{
  "n_layer": 9,
  "d_model": 768,
  "n_head": 12,
  "n_kv_head": 12,
  "head_dim": 64,
  "d_mlp": 3072,
  "vocab_size": 8192,
  "activation": "squared_relu",
  "norm": "rmsnorm",
  "norm_place": "pre",
  "norm_eps": 1e-05,
  "positions": "rope",
  "rope_base": 41600.0,
  "rope_fraction": 0.5,
  "qk_norm": true,
  "attn_scale": 0.125,
  "bias": "none",
  "tie_embeddings": "early",
  "parallel_block": false,
  "extras": ["local attention windows", "shifted keys", "normalized values", "value embeddings", "hashed n-gram embeddings", "capped logits"],
  "init": "uniform",
  "init_std_qkv": 0.016,
  "init_std_o": 0.0,
  "init_std_up": 0.016,
  "init_std_down": 0.0,
  "optimizer": "ademamix",
  "lr": 0.000192,
  "beta1": 0.9,
  "weight_decay": 0.46,
  "lr_head": 0.00703,
  "warmup_steps": 246,
  "schedule": "wsd",
  "decay_fraction": 0.869,
  "decay_shape": "cos",
  "final_lr_fraction": 0.05,
  "batch_tokens": 65536,
  "seq_len": 2048,
  "doc_mask": true,
  "train_tokens": 881600000,
  "steps": 13453,
  "dataset": "wikipedia_en"
}
Each number is 200 + 30 x the weight over the matrix's rms, rounded and kept within 0 to 999. Layers, rows and columns count from 0.

# layer 6 MLP up, 3072x768, rms 0.0208, rows 977-1013, columns 288-383
203,197,180,268,206,151,268,208,236,209,221,197,209,218,184,210,192,234,150,260,219,234,232,211,216,217,218,191,271,159,185,172,199,230,228,213,218,144,211,209,166,204,195,196,240,242,201,196,209,221,227,226,209,217,182,200,212,223,239,192,201,183,221,184,219,228,223,243,198,234,172,161,192,185,187,200,196,186,226,239,182,177,227,254,247,151,193,209,202,170,191,244,253,250,158,204
166,180,250,236,177,211,173,185,251,160,147,181,191,224,197,210,259,184,148,213,232,232,172,240,204,204,149,160,218,207,224,223,156,199,195,174,176,209,201,238,225,266,200,179,219,220,205,196,170,201,200,152,164,175,215,293,174,205,214,207,225,153,220,145,180,181,128,213,106,273,197,161,180,166,152,234,172,172,182,234,215,171,216,199,172,233,219,215,191,214,231,209,237,187,193,182
158,197,181,198,180,239,184,235,175,191,210,228,169,190,210,170,188,175,218,219,187,186,213,259,183,204,170,218,181,186,193,238,216,149,188,239,162,190,173,235,196,267,187,148,179,210,173,240,262,212,152,164,164,224,199,217,160,179,219,229,191,247,226,176,237,191,243,171,178,262,195,185,151,122,177,220,184,173,231,191,226,175,245,174,236,265,184,204,250,184,216,180,172,195,245,212
182,217,189,177,216,178,206,224,199,255,220,220,204,212,158,171,199,205,217,179,191,219,196,193,250,238,185,198,209,170,208,172,132,204,197,153,146,242,181,215,172,214,216,152,186,224,243,167,200,264,217,189,189,156,249,270,233,196,227,231,181,203,218,220,216,253,203,208,174,188,235,203,218,195,169,190,195,219,186,180,219,200,221,213,189,245,210,195,249,144,198,246,201,185,158,194
228,225,185,209,211,238,174,257,186,172,218,272,190,185,191,224,218,204,181,179,152,243,269,178,245,255,240,186,166,251,229,151,188,251,164,204,160,104,168,150,213,273,159,181,218,225,212,209,205,224,180,153,176,213,189,242,216,222,197,165,246,195,170,236,214,249,176,166,195,280,241,152,187,216,98,303,200,208,205,271,217,174,210,232,231,147,173,207,180,134,176,232,202,214,200,256
175,204,212,210,148,177,260,234,161,226,150,177,180,184,201,205,199,234,212,200,191,167,167,190,205,196,154,283,225,252,198,213,149,172,161,166,200,236,243,251,231,281,157,127,200,206,191,175,193,174,216,240,207,170,146,178,252,174,163,292,184,176,160,225,166,209,219,243,166,244,122,168,221,188,212,178,203,266,251,250,231,163,203,190,176,213,195,176,217,183,244,151,164,184,257,163
208,243,175,200,216,118,232,188,220,234,225,168,174,203,182,198,254,240,202,230,245,175,168,215,228,216,182,200,225,208,221,192,166,197,126,203,170,165,169,205,228,199,228,204,172,160,167,261,218,201,229,197,217,183,190,223,227,143,252,184,143,192,209,237,157,210,224,211,233,198,178,192,179,208,160,191,145,204,163,232,214,180,219,203,209,190,228,258,211,251,203,194,222,197,225,201
155,228,220,195,229,201,247,222,266,121,216,163,172,206,217,162,197,157,207,217,197,214,187,213,263,223,174,145,170,167,218,209,198,212,199,205,158,172,209,182,221,213,238,141,138,196,172,147,224,209,185,216,145,193,194,183,171,168,173,192,190,215,213,216,207,198,155,137,169,189,227,197,222,163,171,148,270,203,211,200,162,208,187,186,215,175,205,202,170,164,201,196,164,218,180,130
223,191,185,210,156,236,171,168,209,177,294,215,201,247,187,209,186,183,217,173,199,185,223,174,181,176,166,216,184,181,190,216,181,241,166,219,178,160,182,169,215,188,165,217,194,193,185,170,226,215,166,183,209,234,181,281,220,228,249,238,211,167,199,252,164,193,186,176,248,270,195,199,229,184,206,221,211,201,245,223,208,173,237,199,222,175,258,195,172,171,166,161,158,221,148,233
246,180,187,150,227,220,202,184,194,230,214,211,180,209,212,225,219,172,221,181,216,188,157,219,223,211,160,203,211,215,190,208,165,229,206,218,202,150,201,175,185,196,235,168,237,243,190,207,184,167,141,185,201,209,192,197,199,187,187,224,216,175,203,187,199,190,216,164,200,195,206,182,204,207,209,141,230,190,190,142,211,254,174,192,243,208,273,190,188,193,190,201,195,212,168,227
176,150,255,240,229,191,206,148,181,197,208,178,131,181,224,220,220,178,211,225,156,250,182,200,182,169,169,185,223,213,166,232,189,240,159,165,203,201,209,159,242,192,187,191,208,176,206,205,231,234,206,172,203,202,201,195,166,252,165,224,197,194,234,172,192,226,184,233,219,240,153,158,175,244,217,217,240,192,198,181,171,211,207,210,223,176,231,240,190,216,204,209,238,207,170,242
155,257,180,238,238,245,99,180,250,237,164,249,183,218,201,185,232,264,131,230,248,248,230,235,193,170,176,191,123,160,212,187,141,213,200,217,193,210,193,236,194,201,215,187,176,144,185,147,233,238,181,129,186,231,225,237,231,224,244,283,175,205,175,157,227,218,205,241,198,184,202,209,222,120,167,204,222,229,210,250,202,171,201,199,176,226,165,205,212,235,178,225,199,229,190,211
241,237,210,207,217,270,250,205,205,179,162,212,142,212,181,217,197,174,165,211,217,170,212,195,205,192,263,184,186,139,239,229,236,177,176,205,133,177,205,203,149,248,178,182,203,192,182,189,195,192,209,191,194,154,209,199,200,158,208,184,197,216,218,149,178,219,188,192,95,228,188,170,185,197,213,208,219,144,191,235,170,155,225,195,223,173,242,187,172,277,198,198,238,232,170,170
207,213,187,200,204,201,185,196,206,192,135,180,215,206,200,187,207,202,161,261,193,189,191,221,240,162,252,170,231,165,207,188,220,196,229,156,175,190,198,230,211,281,245,229,175,143,170,207,181,167,217,154,158,153,241,212,228,186,205,201,150,190,212,157,232,187,231,211,216,185,208,227,198,148,223,195,217,207,252,187,170,262,235,226,176,205,291,283,158,163,164,209,179,246,266,195
156,220,169,195,160,250,221,220,254,241,204,260,221,202,202,169,212,176,208,197,211,221,241,202,139,196,148,163,195,164,209,235,148,224,201,221,210,245,154,168,232,223,196,184,241,225,200,225,208,194,241,221,241,229,218,244,201,193,212,142,235,193,227,197,251,251,170,192,188,192,204,222,212,191,221,215,242,213,186,212,219,240,180,164,259,195,198,222,257,223,193,189,255,241,174,203
234,186,165,240,228,228,214,233,251,225,217,222,214,169,218,201,250,222,158,173,193,202,146,215,219,183,189,161,231,224,191,254,140,240,196,180,210,213,197,205,247,192,214,226,232,191,194,183,234,194,222,231,183,174,182,198,185,203,232,160,223,205,131,210,248,251,272,204,176,184,169,170,202,222,192,189,221,160,237,190,160,228,177,211,231,204,181,235,172,235,245,203,167,166,253,202
227,261,196,254,174,202,191,182,199,201,224,234,196,183,193,222,166,211,171,204,244,188,201,172,238,159,248,240,196,201,223,214,157,209,153,168,163,120,205,242,187,204,214,185,235,197,197,174,174,216,198,172,209,144,231,204,189,232,190,173,143,219,183,200,162,205,225,268,156,209,197,214,207,209,226,217,239,205,234,238,142,205,234,162,197,193,207,192,211,219,235,251,175,232,217,196
211,181,173,177,207,177,199,152,211,129,246,209,188,228,146,205,215,200,175,190,200,251,237,186,183,199,217,219,171,164,226,172,178,252,244,228,175,132,161,149,155,197,232,154,239,197,182,255,188,214,159,211,178,250,216,186,226,204,195,198,186,155,182,211,147,193,214,196,185,261,222,175,196,172,181,218,217,206,235,209,202,204,236,174,246,210,186,188,245,212,199,147,172,206,156,248
111,164,279,244,226,236,187,177,244,190,185,154,172,193,148,194,248,209,167,280,225,198,160,207,198,206,212,242,189,161,185,183,177,168,151,197,171,188,174,221,196,227,182,203,179,178,162,211,209,184,221,234,213,186,217,222,199,228,221,214,181,183,188,177,209,192,154,211,131,182,219,145,233,185,210,161,231,179,190,150,218,164,208,197,205,216,230,205,203,218,224,197,190,226,181,200
193,205,227,198,223,188,258,142,209,204,171,212,248,190,223,227,210,184,172,224,189,145,256,196,216,197,206,152,238,187,197,225,170,197,211,181,198,218,167,200,199,244,158,229,228,88,162,233,196,201,203,171,192,189,161,247,217,152,201,159,229,236,204,189,229,194,199,253,180,156,231,207,227,183,205,251,214,206,226,246,209,213,203,151,229,218,239,205,159,201,236,191,197,231,205,236
83,149,182,246,237,224,203,193,241,275,227,243,180,173,257,216,224,222,234,279,159,218,173,214,172,212,182,196,154,191,190,237,260,224,226,171,166,207,199,199,162,155,246,169,121,226,203,191,222,239,228,189,154,181,222,188,199,228,198,240,209,224,245,159,220,243,212,262,169,222,189,195,175,152,164,237,154,206,235,224,220,220,185,216,197,256,167,221,254,251,251,170,191,194,222,240
254,191,220,164,188,193,183,163,163,222,223,185,176,158,204,177,206,216,206,193,191,250,187,188,208,155,218,210,184,165,198,189,229,214,171,201,203,200,207,126,214,176,227,208,160,167,215,234,167,222,243,187,214,151,264,234,295,164,241,237,229,178,165,200,179,218,229,215,186,196,201,213,193,249,199,207,177,271,201,190,218,154,176,168,228,207,145,190,261,236,182,262,209,212,221,251
151,188,197,207,213,192,175,222,210,190,148,299,197,242,221,243,217,212,209,166,197,220,234,178,169,257,155,208,187,195,174,257,192,217,225,154,145,193,165,191,202,197,207,192,219,218,191,243,181,173,183,207,236,202,255,186,220,184,194,224,135,146,197,209,199,167,173,186,219,185,247,183,150,178,196,206,185,226,219,180,271,269,173,212,240,188,196,184,170,191,198,163,244,206,195,217
258,136,183,167,174,236,217,219,205,199,181,197,212,210,156,170,224,268,183,188,167,216,212,245,200,220,242,187,257,161,230,208,243,170,204,230,220,184,200,216,233,217,185,183,185,202,249,161,271,204,220,228,194,189,184,223,206,140,185,199,162,186,210,236,215,214,205,172,221,216,152,205,224,156,226,260,226,227,285,157,195,201,253,228,194,159,179,245,168,177,204,247,216,217,196,221
171,217,185,264,179,155,183,195,216,216,182,115,221,213,172,168,187,235,237,210,233,166,216,223,204,181,170,206,164,222,174,162,196,187,139,196,200,178,147,246,170,217,223,198,174,140,178,231,199,170,214,191,236,236,181,214,193,240,192,225,211,178,154,196,262,176,205,204,196,216,206,268,177,217,181,168,178,219,229,216,199,165,209,207,238,231,194,224,209,233,191,168,200,201,210,191
149,190,164,203,248,184,238,143,269,234,199,201,205,150,192,213,260,199,181,190,214,174,167,142,198,181,198,164,225,222,235,205,159,220,212,156,243,184,212,215,230,196,182,205,195,212,149,188,174,195,157,232,237,282,243,194,180,245,172,214,215,216,163,217,206,230,230,236,169,158,164,157,231,218,239,182,163,194,234,194,238,151,166,225,210,156,205,166,168,160,247,196,184,185,189,204
196,187,209,192,184,155,187,198,213,225,267,212,198,161,158,171,221,150,242,198,153,181,276,264,235,221,238,238,207,163,211,162,157,219,206,194,245,163,144,213,166,215,222,173,204,168,273,186,262,192,264,202,207,228,223,188,208,216,228,275,240,223,176,217,155,235,198,199,175,205,178,201,199,199,202,147,207,170,178,168,164,184,191,189,209,173,218,140,205,195,188,241,186,214,204,220
209,206,211,210,190,209,262,182,175,167,218,207,153,245,229,190,209,166,216,180,222,207,182,208,177,161,209,184,224,189,206,202,217,180,210,194,205,168,182,178,191,262,187,190,180,251,158,235,119,212,205,180,165,207,274,226,184,214,245,205,180,235,162,204,214,190,207,223,201,169,144,230,202,132,189,208,154,187,189,232,159,156,152,242,164,176,220,175,263,241,216,177,214,200,197,207
187,215,115,259,199,238,220,198,201,209,167,199,211,149,225,246,219,175,262,242,197,208,247,211,153,215,180,141,151,262,208,263,224,196,167,155,200,239,251,113,195,213,200,162,196,247,168,189,131,168,191,220,196,173,198,235,189,208,259,217,189,238,133,165,158,262,198,202,159,185,201,252,242,138,207,205,208,252,173,152,226,194,150,183,176,156,250,208,204,230,171,201,158,252,242,162
234,196,204,214,217,220,182,220,207,232,259,203,224,191,221,223,207,249,180,223,208,187,160,222,208,212,187,202,207,219,179,220,248,205,208,193,241,232,251,178,211,256,203,196,170,197,150,206,176,200,135,190,184,202,210,165,263,189,182,199,183,218,161,171,191,208,194,237,210,241,202,175,247,168,200,213,273,214,220,223,172,202,211,193,193,159,181,209,255,206,233,238,190,194,228,204
222,163,150,214,189,220,263,175,173,218,261,179,177,179,201,171,197,180,236,215,228,235,222,217,207,189,230,218,246,177,184,189,216,208,171,210,174,193,189,237,190,236,216,165,161,203,183,173,215,204,212,175,211,272,201,190,164,172,182,218,226,174,235,211,214,187,219,191,211,268,157,215,184,150,175,170,155,242,172,213,160,195,190,180,175,180,178,178,234,150,245,230,206,250,187,214
192,224,224,217,163,217,178,178,222,213,245,258,188,170,213,93,261,225,151,223,166,212,193,231,212,208,198,190,172,212,246,206,171,177,235,203,209,236,219,191,206,232,254,219,256,194,175,216,233,186,210,174,182,227,171,154,184,180,225,209,138,205,199,166,146,229,173,163,154,202,168,228,216,181,119,228,180,142,182,193,211,157,160,138,198,199,177,207,221,186,222,213,236,169,162,145
250,216,139,212,200,176,148,244,191,213,242,229,214,199,211,167,219,206,218,172,230,178,193,213,222,235,154,271,189,241,197,215,184,212,164,200,164,204,220,140,176,227,158,212,186,208,167,207,255,168,214,156,160,219,208,221,249,196,230,165,196,238,200,207,222,179,202,202,179,217,194,182,197,180,187,213,191,156,211,207,247,221,186,181,176,168,235,199,210,225,241,204,192,201,181,168
220,204,213,243,156,188,202,192,210,171,210,224,161,218,191,250,215,262,230,196,207,206,197,218,179,224,212,196,184,144,168,202,199,180,212,199,188,185,184,261,218,199,219,224,216,198,227,232,242,162,211,215,225,175,119,169,238,227,236,181,186,217,193,226,221,201,184,207,155,219,203,203,198,181,171,218,205,177,184,171,266,180,250,192,207,200,208,195,200,213,221,212,185,199,196,236
193,241,191,209,177,200,251,177,182,174,217,165,148,163,214,213,231,202,152,190,196,185,227,177,175,169,183,187,148,224,204,178,201,224,173,187,179,167,201,187,166,195,230,184,202,182,170,171,133,172,218,192,210,179,164,207,204,208,228,231,162,186,212,201,260,222,192,207,201,233,189,196,210,175,184,235,193,239,194,181,187,223,147,190,184,189,191,231,197,212,234,222,173,228,225,267
186,164,141,244,200,179,212,226,203,232,154,188,198,270,285,182,181,189,166,241,169,154,168,189,146,185,172,138,206,126,187,187,230,193,168,237,206,216,157,227,223,234,215,179,185,139,190,184,189,189,147,134,158,174,222,244,204,202,131,191,188,192,177,154,235,176,230,165,209,219,187,228,268,174,258,189,252,256,195,210,259,169,207,247,252,250,143,212,182,225,178,193,157,200,204,127
228,240,213,190,205,197,190,204,218,180,171,146,194,202,250,167,208,177,197,238,196,201,215,163,246,258,205,221,199,154,235,219,150,211,200,210,202,203,143,220,221,215,185,157,148,200,244,224,183,201,222,231,194,209,233,240,214,244,163,242,191,198,163,199,260,234,177,275,207,190,202,193,281,212,201,196,179,192,203,185,251,200,216,261,212,176,166,200,207,265,226,187,204,312,209,233
# layer 6 MLP down (transposed), 3072x768, rms 0.0169, rows 977-1012, columns 288-383
250,214,178,156,168,160,193,148,180,160,132,253,222,211,182,195,245,212,183,188,224,196,181,195,222,159,183,198,183,178,139,249,183,188,206,180,173,160,197,231,212,191,154,184,180,184,199,215,202,234,262,205,208,226,217,172,202,216,158,206,197,200,220,191,235,179,206,207,191,220,162,179,212,225,182,277,234,201,161,191,204,209,209,240,149,203,262,280,215,194,165,203,179,288,232,214
219,191,217,236,180,156,189,167,175,197,201,210,193,209,165,175,144,204,195,189,203,200,180,192,166,255,197,147,215,167,157,193,135,206,228,202,154,227,172,252,252,178,145,167,205,162,193,166,175,236,233,211,215,205,207,218,178,212,228,177,199,195,190,201,260,189,196,228,154,219,187,186,207,218,186,195,185,200,234,180,200,165,243,167,149,297,170,228,207,193,218,205,193,192,167,191
212,206,208,195,154,172,247,175,216,214,216,213,227,208,257,179,211,187,187,205,165,204,163,164,222,139,177,237,242,169,198,193,195,247,233,162,204,164,201,193,205,205,205,218,237,148,194,186,148,202,158,234,192,171,174,210,246,147,182,185,124,127,220,224,185,216,174,172,232,154,181,177,162,224,123,225,191,185,210,226,207,211,152,242,201,177,177,220,215,196,192,212,196,211,175,184
177,206,161,250,238,227,183,225,203,180,122,149,161,211,185,258,211,211,260,181,163,245,134,185,220,145,234,198,240,191,246,233,210,199,167,254,136,181,213,188,211,181,187,192,150,159,187,191,240,189,206,240,154,217,154,244,236,215,160,173,197,187,222,222,208,171,172,192,119,192,184,223,173,159,165,195,230,202,175,211,272,225,164,208,174,186,173,195,241,173,237,178,159,176,220,215
200,186,205,156,166,169,195,196,181,134,178,237,143,168,225,189,197,204,212,165,186,205,218,197,134,247,199,178,163,229,132,186,193,208,171,175,187,192,173,200,154,222,149,214,197,183,211,210,244,228,183,163,135,202,246,261,239,195,235,162,214,152,165,245,235,185,147,139,176,227,181,191,229,202,182,253,190,183,206,223,217,236,207,202,228,213,236,223,190,193,175,217,177,222,212,202
225,195,216,174,203,160,194,172,225,242,224,182,158,197,162,211,213,232,198,191,173,204,140,244,266,225,198,200,187,202,180,210,201,194,203,206,218,168,181,154,166,237,175,145,220,215,225,221,239,241,196,236,215,204,105,206,244,211,238,258,187,203,208,169,198,208,194,213,221,236,183,217,260,232,226,192,223,157,163,204,188,190,180,241,173,172,192,231,205,232,229,254,216,205,221,226
174,232,207,190,117,172,156,226,235,213,260,232,198,182,193,121,215,156,266,222,183,254,212,191,159,214,254,162,215,211,163,222,128,169,223,265,205,194,234,204,184,223,242,203,119,186,205,246,182,218,263,223,191,195,219,190,212,202,219,218,204,206,170,178,220,205,210,195,192,190,274,186,173,212,195,251,188,235,176,245,202,172,196,214,217,213,252,157,203,144,190,166,157,197,232,179
193,208,204,231,275,217,210,207,217,187,201,204,183,219,203,196,218,205,185,186,193,234,191,205,221,222,210,185,202,205,183,224,207,185,193,173,211,202,169,199,206,225,240,184,219,134,217,170,216,192,218,209,225,200,177,219,200,168,155,213,222,207,175,195,225,131,162,214,284,229,233,195,199,202,172,186,216,195,173,232,240,149,188,230,180,204,210,193,173,187,146,193,223,226,161,130
199,207,182,233,160,161,195,214,199,208,132,175,242,157,157,150,193,220,232,210,214,235,243,184,213,176,236,271,243,168,162,136,228,173,219,179,203,182,185,190,160,255,171,175,190,156,223,161,253,185,183,182,208,224,191,256,266,202,179,236,171,188,197,272,258,171,221,186,189,194,180,167,150,161,181,199,218,210,238,158,215,189,166,227,175,158,200,239,208,228,171,196,178,253,245,215
167,182,202,179,220,169,208,157,261,180,210,208,244,244,187,210,221,195,222,214,205,192,154,237,270,234,204,175,234,222,234,147,207,183,203,112,211,186,178,161,190,253,188,211,211,210,196,204,160,194,241,193,193,163,211,195,187,235,212,188,213,138,161,206,177,190,215,228,243,184,166,238,197,236,191,205,212,233,204,203,204,196,196,181,205,223,177,192,176,175,189,181,194,192,206,189
192,213,195,236,172,135,215,222,190,185,194,214,192,221,178,197,199,193,198,221,206,211,178,209,175,183,222,175,179,131,247,212,247,160,209,197,157,228,193,175,181,202,192,213,225,182,221,172,168,195,208,207,196,213,198,175,173,189,217,224,213,186,193,242,212,176,199,191,152,175,198,180,198,156,173,164,171,228,236,134,138,231,188,181,167,231,189,218,181,146,163,202,219,234,218,213
263,238,187,161,223,217,202,188,252,170,116,219,195,173,166,227,204,163,172,203,189,178,196,225,197,220,226,107,195,197,153,144,185,166,150,156,174,190,208,231,184,204,191,182,202,271,243,207,239,209,219,174,135,208,204,148,233,167,203,208,130,229,176,176,192,248,205,202,251,190,195,195,149,188,203,232,242,193,213,186,142,228,242,217,159,181,175,159,131,208,175,203,168,185,228,173
205,171,250,171,166,184,185,165,226,170,149,152,194,212,175,200,178,223,159,149,154,253,206,230,108,201,179,170,186,200,218,219,135,127,228,197,223,211,253,182,221,224,238,176,238,215,225,182,237,187,97,158,219,118,141,209,211,211,166,174,186,239,229,200,203,226,206,187,175,184,174,221,174,132,174,237,156,200,240,183,205,220,191,169,207,177,197,237,192,180,181,221,198,170,226,182
174,205,204,193,228,196,184,206,217,174,234,191,133,205,181,202,138,194,219,190,215,216,209,231,169,198,182,215,131,203,208,230,191,190,198,211,226,169,204,228,236,167,222,151,208,235,258,209,206,207,253,225,213,239,149,209,173,220,172,209,195,249,207,220,211,263,201,148,226,209,194,178,220,248,239,208,241,190,183,186,201,113,202,203,210,253,188,176,202,189,256,146,178,192,199,178
253,179,251,228,173,240,182,157,210,178,238,216,217,200,231,249,181,183,191,218,156,215,163,181,173,216,161,217,235,207,215,210,216,254,234,170,233,206,211,145,202,135,187,229,217,220,152,183,217,190,211,176,175,166,212,148,182,176,217,188,237,186,191,180,216,220,143,202,173,167,232,196,171,205,222,194,240,189,215,166,188,170,203,221,206,200,113,192,142,162,268,220,219,242,229,154
241,237,202,175,201,227,206,209,186,220,177,196,217,206,226,196,212,181,188,209,172,131,262,202,189,186,210,176,214,135,166,191,241,190,235,211,184,239,211,235,282,200,187,160,181,208,177,230,240,206,208,222,265,138,204,185,208,204,204,222,235,254,219,166,190,197,235,104,193,187,185,163,236,194,201,169,192,166,203,228,229,180,173,174,240,220,243,193,252,167,278,223,233,160,243,206
213,183,219,247,196,253,189,241,184,218,169,225,160,183,224,164,212,194,181,222,209,166,194,182,187,198,186,162,196,181,232,210,230,215,231,189,169,176,208,240,191,229,214,202,243,238,243,239,194,193,227,244,214,221,227,212,126,185,234,198,148,166,251,206,240,166,209,218,205,178,188,192,205,230,229,173,194,205,187,237,178,163,229,168,189,248,183,179,207,216,186,184,201,207,209,208
230,207,176,230,180,160,152,196,211,200,185,208,226,260,205,197,245,238,174,218,235,235,224,194,166,249,207,174,229,198,186,234,203,167,223,160,200,210,191,220,214,209,190,219,167,196,153,164,203,212,169,183,161,222,189,241,216,200,206,186,205,215,223,163,267,228,171,232,158,158,214,204,205,189,188,195,161,246,183,232,187,210,202,184,214,180,231,224,218,245,198,208,164,236,231,203
197,233,197,189,165,167,194,242,223,227,163,213,150,190,255,183,256,258,192,138,231,168,238,242,162,207,230,208,209,176,233,175,195,209,215,169,204,242,166,209,233,149,196,240,164,192,199,253,186,210,218,198,174,202,263,196,180,216,202,201,197,151,247,189,163,214,220,141,210,236,270,212,220,195,156,195,213,166,165,200,201,194,222,200,236,182,171,193,263,225,234,169,157,177,210,216
198,178,209,196,175,206,198,241,193,165,200,195,232,168,205,211,191,150,202,223,201,181,180,224,178,220,116,241,183,194,192,138,227,206,194,240,155,176,210,195,202,159,179,193,231,217,160,198,189,189,215,238,235,172,179,195,181,196,192,231,197,174,185,119,223,221,168,205,277,238,226,201,231,155,194,172,195,212,182,241,204,213,253,167,174,215,191,158,249,214,216,150,193,200,205,246
204,142,206,244,189,214,198,221,234,258,230,221,203,203,172,190,254,195,229,203,195,193,163,199,184,230,204,172,211,226,138,230,204,185,194,237,258,220,214,216,183,223,232,191,202,222,203,169,242,217,156,187,207,176,269,182,138,144,178,206,189,145,214,227,227,168,177,249,189,189,237,233,195,217,178,212,221,203,200,245,195,164,161,234,150,236,218,173,192,183,259,207,265,230,213,231
194,210,208,206,173,217,207,223,240,193,234,236,180,265,209,264,166,146,227,215,221,177,219,198,242,215,159,238,201,192,194,214,157,233,182,190,159,193,238,202,222,247,175,206,193,257,183,236,144,182,235,196,137,189,249,174,164,194,215,240,205,206,189,232,142,170,258,173,149,170,220,238,161,288,247,239,191,168,133,186,209,209,210,193,247,196,264,166,197,176,183,179,138,158,263,205
222,189,166,240,201,186,200,233,236,232,192,221,212,219,209,160,208,210,183,171,230,174,193,199,203,200,204,166,167,233,162,193,157,239,197,224,172,196,197,216,157,147,170,216,208,188,227,218,208,165,172,194,179,159,254,154,215,266,112,229,208,167,209,241,231,128,176,163,192,186,192,210,195,201,171,226,201,183,163,207,220,202,213,186,145,185,195,218,223,200,236,195,244,140,219,178
204,196,170,159,215,215,268,233,194,214,237,195,186,203,199,193,223,174,221,167,182,151,210,178,203,219,176,174,228,192,187,172,214,212,227,219,177,198,135,196,228,204,217,151,207,193,202,166,222,211,196,223,156,153,196,199,242,234,209,198,152,160,154,157,200,215,192,208,151,218,202,190,234,248,165,185,167,187,150,201,188,196,188,205,231,172,215,209,185,163,218,208,175,235,251,151
180,242,215,180,264,232,213,229,189,195,253,178,261,221,189,132,208,237,262,212,247,162,197,236,230,189,201,191,206,277,143,252,179,204,163,228,252,188,191,198,201,251,232,162,141,175,205,201,166,216,244,206,198,233,143,200,194,191,181,167,204,216,204,215,173,168,230,240,205,201,200,188,179,155,225,229,260,214,152,232,279,223,214,180,223,184,193,199,163,203,193,192,158,194,249,212
210,235,195,208,231,213,195,200,210,237,188,207,211,198,229,165,215,188,179,171,147,207,209,254,201,195,213,246,257,134,189,192,216,160,202,217,213,193,238,289,166,211,179,181,210,233,171,169,142,272,211,165,159,266,222,187,224,170,162,243,147,172,250,200,210,159,218,165,195,196,167,148,211,183,219,237,227,241,233,174,246,222,203,265,215,230,244,232,161,166,154,214,261,135,214,168
182,120,194,238,188,231,212,229,220,198,241,164,234,161,241,204,200,216,272,195,220,188,240,157,239,180,251,199,184,126,215,162,139,174,194,222,187,241,205,189,188,189,162,233,250,208,198,174,238,199,204,249,216,201,212,211,231,199,245,213,150,184,183,147,190,238,171,194,171,159,197,171,139,181,248,196,211,234,212,208,176,182,229,188,216,195,240,191,196,225,155,205,144,162,226,197
219,238,208,249,214,213,144,134,210,204,267,261,277,210,147,212,165,262,227,193,257,245,198,217,216,186,147,230,184,252,218,271,210,182,163,210,185,245,184,196,225,161,204,219,233,181,227,152,218,193,205,229,210,195,170,171,189,166,196,228,168,213,186,202,178,249,214,222,139,172,243,194,177,210,232,204,241,229,218,164,226,171,257,166,236,229,238,146,180,180,213,255,173,164,187,227
235,264,196,199,268,253,195,220,195,232,179,156,209,207,221,243,218,228,178,204,201,228,205,188,210,176,144,190,196,237,215,153,224,228,180,149,163,226,200,196,166,189,264,224,223,178,242,245,189,223,168,194,211,183,181,188,201,252,200,262,235,186,212,219,175,171,222,203,179,222,196,163,237,212,151,229,182,249,170,205,174,181,194,267,223,218,194,217,177,163,182,216,165,231,224,194
152,175,167,175,119,226,189,194,215,217,205,177,199,224,195,202,226,177,128,200,234,256,220,239,195,209,180,205,246,250,217,210,223,220,212,230,175,241,191,201,206,180,170,168,210,168,205,193,247,200,181,183,117,174,196,155,213,151,207,211,229,200,182,216,182,196,213,212,224,166,219,198,181,223,209,181,201,154,180,188,178,166,189,216,209,210,206,191,211,190,221,213,195,186,175,236
211,178,246,199,166,170,152,285,174,183,240,236,221,197,242,209,173,160,168,179,193,199,241,210,178,175,212,217,175,223,212,221,166,190,167,193,199,185,170,204,163,164,182,210,195,225,199,192,200,193,201,149,200,183,192,187,215,200,171,199,220,214,177,229,162,228,188,229,209,164,202,211,174,201,255,213,182,218,207,193,163,189,253,170,237,142,196,161,178,218,179,189,225,196,220,184
174,201,170,230,200,206,179,185,223,205,134,194,183,209,238,214,247,176,176,197,199,212,196,214,220,234,269,168,204,165,235,180,211,159,166,216,260,231,148,132,136,174,272,244,175,171,159,227,232,194,230,167,209,253,207,235,234,159,165,197,216,216,178,205,229,203,181,262,199,185,181,163,154,223,160,202,203,229,213,181,215,163,224,214,183,171,164,177,235,223,223,120,117,261,187,211
202,143,172,228,194,173,166,237,169,202,202,209,196,227,213,230,144,178,176,216,177,235,190,229,173,199,186,212,235,228,173,217,143,194,166,212,238,220,253,160,214,254,256,219,151,205,217,248,194,164,191,193,209,208,199,223,186,209,154,206,183,208,208,219,209,139,221,176,263,185,191,174,217,224,206,171,293,138,215,145,246,250,145,213,219,221,202,205,125,220,189,205,185,187,137,183
178,213,210,226,179,243,183,178,211,140,161,183,188,251,182,204,176,241,173,217,227,205,204,252,188,193,216,200,205,172,223,196,201,218,195,222,194,208,215,181,120,214,194,230,177,188,171,143,229,199,183,186,157,177,194,150,240,152,249,241,213,208,175,169,179,231,190,239,220,237,256,241,200,162,171,205,226,153,173,196,184,190,196,184,221,181,195,143,221,180,173,206,154,200,165,207
238,205,275,226,197,209,225,233,212,197,209,245,162,188,175,192,161,183,197,183,200,188,163,177,214,168,174,229,186,181,198,194,216,180,204,163,272,222,176,192,178,239,167,221,212,191,160,226,180,186,173,216,168,161,194,175,192,218,198,222,155,212,218,198,213,178,212,205,200,259,195,252,240,209,199,208,209,182,188,198,201,152,232,220,207,164,206,217,200,189,186,169,193,223,191,270
204,214,163,209,222,257,219,177,258,189,175,201,170,193,198,196,227,193,190,216,170,140,199,197,206,236,221,249,243,214,203,175,183,255,170,198,208,182,208,281,216,200,221,225,202,162,239,234,197,208,206,205,150,211,216,167,191,184,229,189,172,187,179,246,242,209,206,216,199,203,160,231,238,156,210,160,238,183,175,173,171,175,199,253,192,156,179,280,204,162,222,176,218,230,166,190